Each number is 500 + 50 x the weight over its row's rms, rounded and kept within 0 to 999. Layers, rows and columns count from 0. Numbers have three digits each. The size before them is the row's rms in percent of the matrix's.

# layer 3 MLP up, 768x256, rms 0.0568, rows 54-75, columns 0-63
097:485456541361535511577540529534460536501529480510442498523484501483520393486394591600494512545482548562547494493508453515557496409498493459365509444465514506544469485517538521540500458506398492
102:558514492509519511555515542458482490649520487415508566442464473558459536529502485464495509351533493361473509525475504581489515567498461440483482474491524532528528535479590517470465557481381447
099:501505492443467420476510440533536542499544554444544477571459541496474467513525420430528532518478451539508574470536575499459551452481445465507518596491432527515428554491501611431486565547406374
099:538435530494521488512519503489525524376506520579433587555480418556582444502518528476583484448439482615489560548520540474518494536601398496471544549408448496518552494569459599468468547556508437
101:561469498373597433413529490371419562487521547490613468475576485527496488455460424495547543518453448493543442463483477472389476441439467559475512386555525513441428507500537480519410522506421598
098:544445530594504551487468487530456535488459481457471512539566493487544497450499565512487490528497538552463501503486485563483512513400492456450520520516529565405438580505503591454474496502480412
094:481520554432428493462538500434540544524517549514574593483505464463477482544388515581542536357535492461531511449620499464435532550517483517475564502428544497479468542486551580482470474461415451
096:562462570423453537577441465417475497531523599496437489546490610490487508496455531586500431510539516500539453509406556493474507422430461513511535504526557434480486583514639571439522545421502475
109:499501559509495476486408399451544497485453515485489538425606517427511457513396554465559545447458503445540538523418507521467580466494466445425527583488536535385556487465614492505449517472531470
107:566495531536404495518414395426482493538434529486503570476450522565506463546519423574469604541464496542503510505434546450500499393537436548485511499459540589517505507511529582551471581511451493
116:511388492496532477537506432509548479367423453443461482564505477482560544440559633580549451358554414463454456486416629493556558460545508538590469476393519538610495538582543462470502545560491463
104:509521483499465394517444538495495473507571526513489493436503390493481356493429449422587446474480487511485494513468570494486638436482428508453563487516521522555583474492478577421488552494394467
099:480554500499495540551468454487501520559467545554539491498562544533477373466546580487534463495557489550671533436531576531435514467435496540507484503443477477527475599514453605528471493617498526
093:506592606449533477417470535490501524552519527542495602541587557449528514475477583471546430495490461520524474579434485522478566513426525446449512457476521394461477530557501540421426541594458516
103:634518570600566502506499507513498517522478390427520473490533574476449496509475536567513493527502442530461489489474517465580482479412451505514376497488503448476462605436629493469487569516537462
095:490513479502463551487501585544521467575371536525518583486540455469479452575556597473455449482550501532528519460484465451423521623509524504460487436472485471472472623551461482496432557418527482
098:517490443543555470524522415577494419510506521528499591569450391652492518494526584467531440503503434480550567470464481522375543593537418507528579534522461595477450408461466530432495602449481484
100:457509543507494566482582410534518466595494543502525535596446482591473465500493552474465444474580488589484431508438481441492545441451497559505519407479550496502508560515612545488506604413458490
089:505587439464533566546504430525537526508480518531497446525498583495431465448537524483514455574422434467485503504480489592547528540497492475540432463433562563526517491485525516506447533567529539
092:427498540472452517509440521426403490497475557498544488543519455495482474498576537508534519469511507469557559487486514520486539479475491481459493533490563488516472486529531525541516571585523479
089:567447579507515498524500404508526474588512520556512456495466513454557440600524580429508474472490526563623488440486521517488575474461462422565521513460646530543452478518478568567488545512525514
099:546517441485617450419537566457475456446458522517483435507505427502408551466529579434566573483570523608606463504534557482477540500532525488512539493420505612495508469462650497481490486419493506
# layer 3 MLP down (transposed), 768x256, rms 0.05, rows 54-74, columns 0-63
097:529505496541445462473509463539476497508547471437543479536633467494523564396521446428438596465457533488496441585481514450403528531579545420570479527408506563460517465519491386504430540495525532
100:442479557561518452485473467643561548502517513534552564522471508523461462478428538530531521528431465519518573598409422444494424524473521517477484529463542429520517456380549486469566591521565513
109:569472433539562506455449479528473483432499502552549481567437509553485540474548504528488518506410521577562585504489449582554406538507515529556459512535533531413512479517505569482525562474407445
099:351458439527513481513429486420531495564517586511486423447526496485517519428490513577466520421532592547530444487500439495427497458533482417437570489444451418463493427547496566513524497444490497
104:537518457482511516477453548416496536438565438469488513449526581444472586539523590475500530574512490549386510392506560541483532420648496473454520432456481523497525507420533456498541503449556444
105:494478476544496466521522573535529487421553503519483527463478566475535568558478505492540494511385559550581530437501497512406502479473523488520525475460423533421533564502494475454515432511512467
095:473503487479445537517456499501475511442480507459575499432410545604542427489468346484515445405434487488471501474504514474520508541461485527483472494492492444546336481527462422577622538442504527
101:447442503548535497541538537550460506488497504544437424488523524529487504457475526481472483536420560530524600495465533611491536455525422527580523391513463462480519466489559509477522545445546499
112:514503533551532521548467489437495474469510564516426484377454589474592523537467472422395561484482490436565492461494478503417592532530411492492531557572523517448510494438549521562417539515508530
102:477420499428531456561559494472533558527505573524540463467509446511555562551521446504541619551554488458522387525467571444628447539466490507476477430539429459561430428489372514468501556578417511
093:529511555500510495526495449481508492453486492542448449501522483543540510536428531496472466516481478445499523522514496490516531493565414521516458519485518532626491540499514506539532535503494542
099:498456463448488649494575508548559502482446463551511612475455493538475525547460568471421511466522511475523465601563499555468501534503463451443493475481473433558459362478478497501566478515488551
099:503456506532591497386497527461514468506528507628396582554533451516560546446536447488560421472526494463523530454512515519553504459519515516380459473534599558463504489500447470514537490494567509
095:502476454421471536555436459382511478509512565472430448397472579541593652542493485503562566512494454392521542452496484495402421606536390516542537557490488440502522534535449424576475483490499422
110:515546464401533484434459558542459472470509447450389483549471474561490532469469576456515490475501489506446559510513458520428526484561479467544494468474483512518506434484424545425462561487547412
091:439529535509461522474579599462501494529538551471509453471493545535575556502556516504520386441541503432592512540470475586545483507558549463522510658509413507547477472539522447460448463386518491
100:468470539548444529547524496478475500561501542530536505338428476504473563500436554425458422591465511646475539518503486562533449476654482509473442516481488439417548470480464490536501501472402455
094:545508512466441471586485458573532472458478432543524508391487517464483496580440543480561499469464463474448458490587482551423461496597597496487397584464476528539523469550450495517549493479534532
091:560461562532476497393592618571451495472552560490459461520560460463475529539459495504558481536554540541490449371514510475473541493507513608451548524554516574456534486481375503560482458462374525
085:470531544563517453505447520487533469552519551497507439489517484487472472524480490548518503576485517562503462590578557478450553461532616400479402436564387503602452549494504435466554476438529471
088:535555424502509385422516496495485469365549503528503481419508384425461546514509484540443543512556499568408524598535581544492493488418539559512540435587506478339573509513451427563569493517490519